python train.py --n_layer=13 --d_model=96 --n_head=3 --n_kv_head=1 --head_dim=32 --d_mlp=384 --vocab_size=4096 --activation="gelu" --norm="layernorm" --norm_place="pre" --norm_eps=1e-06 --positions="learned+rope" --rope_base=52400.0 --rope_fraction=1.0 --qk_norm=false --attn_scale=0.177 --bias="none" --tie_embeddings=false --parallel_block=true --init="uniform" --init_std_qkv=0.0819 --init_std_o=0.0 --init_std_up=0.0819 --init_std_down=0.0 --optimizer="adamw" --lr=0.00325 --beta1=0.9 --beta2=0.98 --weight_decay=0.043 --lr_head=0.00642 --warmup_steps=556 --schedule="wsd" --decay_fraction=0.908 --decay_shape="pow" --final_lr_fraction=0.0 --batch_tokens=16384 --seq_len=1024 --doc_mask=false --train_tokens=104000000 --steps=6348 --dataset="wikipedia_en"
Each number is 128 + 24 x the weight over the matrix's rms, rounded and kept within 0 to 255. Layers, rows and columns count from 0.

# layer 3 MLP up, 384x96, rms 0.155, rows 169-182, columns 0-95
[[160 167 143 116 117 159 135 112 101  89 128 135  78 121 144 112 109 111 133 138 130 136 176  93  87 108 136 127 123 127 146  82 125 149 111 154  83 101 197  98 116 132 119 126 155 117 149 134 144 115 115 125 114 111 162 165 162 117 126 104  99 147 150 138 147 136 125 121 128 106 122 123 124  88 153  96 169 162 116  81  66 181 125 143 141 147 131 166 122 120 144 154  85 117 143 128]
 [163 155 136 117 147 131 143 125 123 112 126 101  98 128 113 127 119 134 120 138 131 157 172  98 126 148 134 121 122 121  81 121 146 145 114 125 126 137 159 126 110 182 153 122 155 116 124  94 103  84 115 119 159 142 120 141 133 165 122  94 102 119 109 130 143 120  72 155 159 120 145 129  95 113 151 131 156 124 133 103  78 159 123 177 110 144  84 123  99 106 140 153  73 126 142 147]
 [ 90 168 126 143 127 126 128 116 151 111 111 123 175  95 136 134 117 132  77 110 112 144 144 110 152 147 146  91 123 163 116  98 149 122  96 168 118 133 106 168 128 113 154 142 151 131  96 152 149 128 111 146 158  72 184 130 123 108 145 122 163 126 114 146 138 131  92 156 126 160  74 129 178  81 135 105 179 158 102 172 124 108 112 120 126 156 106 110 108 116 124 117  77 160 106 143]
 [102 121 135 160  96 150 117 124 142 100 134 158 108 119 137 125 145 169 131 106 101 133 134 178  79 100 149 165 111 111 129  98 143 144 147 144 126 115 130 122 129 144 179 142 140 144 125 156  90 126 141 169 118 128 113 118 125 139 109  97 156 133 118 126 148 180  91 145 135 110 153 142 131 112 115  79 132 122 145 161 125 151 126 172  81 162 158  48 130 114 129 149  95 141 176 137]
 [ 85 193 149 157 172 155 113 108 135 154 132 143 125  99 153 136 105 138  94 128 135 149 181 129 109  99 148 130 114 120 131  84 123 139 125 178 154 160 107 131 169 132 142 121 130 121 145  79 112 107 140 111 192 113 108 120 137 119  63 152 107 174 148 115 167 130 118 152 190 120 126 145 155 109 164  71 150 118 125 142 105 125 115 124 113  92 176  84 119 131 121 123  88  87 104 152]
 [103 161 136 129 164 143 117 149 131 148  98 112 107 110 134 152 120 114  62 107 120 135 114 131 127 131  99  94  95 143 123 143 105 171 100 127 136 155 128 162 104 144 111 130 126  90 154 152 135 149 105 136 169  99 194 108 127 109 118 130 126 126 129 121 151 131 119 144 131 152  98 121 147 112  97 144 156 152 113 111  98 134 124 135 155 154 115 137 127 138 102 151 169 120  96 160]
 [133 130 191 145 162 130  90 120 126 112 127 139 103 112 107 114 106 138 147 129  99 138 158  87 131 148 159 167  81 116 151 138 131 123 134 168  98 156 153 148  65 186 161 119 158 118 101  94 126 167  93  66 152 101 146 144 165 131  75 108  52 152 101 148 153 142 112 151 162 105  91 125 151 176 153 104 129 134 113 105 133 182 111 165 118  90 126 140 115 142  76 134  92 139 187 143]
 [ 86 150 149 136 107 143  89 120 119  69 116 171 137  95 125 108  97 182 148 125 109 179 120 101 121 112  96 130 116  77 145 111 170 166 123 145 115 118  97 106 120 138 188 159 131 158 133 113 111 136 101 103 149  94 152 112 185  79 150  94 127 143 120 113 118 119 128 150 162 151 115 160  79 147 126 133 162 160 101 127  84 135 134 153  93 160 127 128 114  88 129 187  63 143 109 185]
 [180 150 123 130 125 177 110 151 126 116  85 114  88 111 148 136 128 135 117 151 126 116 139 107  91 116 112 152 112 129 153 104 135 144 127 121 139 122 151 150 127 128 141 109 128 111  91 140 107 122  94 102 163 144 174 130 178 106 110 129 150 132 125  97 122 122 128 129 158 179  82  94  93  72 136 138 153 129 141 176 105 124 106 167 147 116  89 127  94 118  84 124 163 150 122 132]
 [ 82 164 106 101 124 137 126 128 128 108 112 170  95 121 133 147 148 141 154  78 106 105 153 122 123 150 134 112 131 104 110 119 146 143 125 131 117 123 143 139 104 152 161 131 140 168 146 120 126 119 179 118 145 103 116 120 125 131 151 120 120 121 149 121 163 146 118 132 162  99 134 112 143 122 159 133 114 126 122  76 108 162 131 146 142 160 120 115  99 133 122 133  90 141 140 105]
 [158 154 157 137 104 140  83 174 157  99 140 150  86  96 140 170  95 153 125 118 111 138 151 128 137 134 101 103 159  71 129 141 138 114 121 175  70 157 182  90 120 136 205 154 131 173 137 114 103 117 159  99 154 115 142 119 138 135 112 142 120 164 135 138 138 155 103 137 124 170 108  98 108 122 109  99 149 147 121 129  99 163  85 153  61 130 113 111  84 137  99 105  91 141 125 125]
 [134 129 118 152 134 178  95  97 152 122 109 172 138 108 143 154 109 150 120 110 159 108 132  96 108 109 106  90 171 114 134  93 139 137 123 112 149 128  88 146 116 104 169 168 151 128  96  95 136 129 115  60 197 120 123 152 161  80 129  96 129 123 189 144 142 138 113 128 117 152 120 118 159 114 178 116 162 134 156 150 136 118  87 116 111 129 137  94 118 125 138 152  99  85 112 156]
 [119 146 148 120 149 143  86 140 115 136 115 129 134 124  95 113 128 188 156  86  99 178 143  96 131 111 134 152 112  92 124 110 106 103 138 129 149 136 170 106 125 129 158  90 108 127 126 131 138 132 122 140 133 140 113 133 106 139  95 104 111 145 146 112 163 170 112 168 164 102 114 142 138 117 135 101 141 154 130 107 138 139 142 107 146 174  82 147 101 100 111 135 131 114 152 126]
 [ 99 167 137 110  96 128 118 150 156 164 137 146 117 156 125 146 128 136 135  98 102 174 169  94  91 134  89 150  96 124 105 131 109 115 161 146  99 116 178 109  74 129 133 139 142 127 125 123 117 102 129 115 157 144 130 156  80 135  98 104 114 179 130 148 120 139 103 121 139 145 128  99 117 111 110 153 164 131 173 113 129 140 101 105 119 148 126 151 110 113 146 159  87 162 142 126]]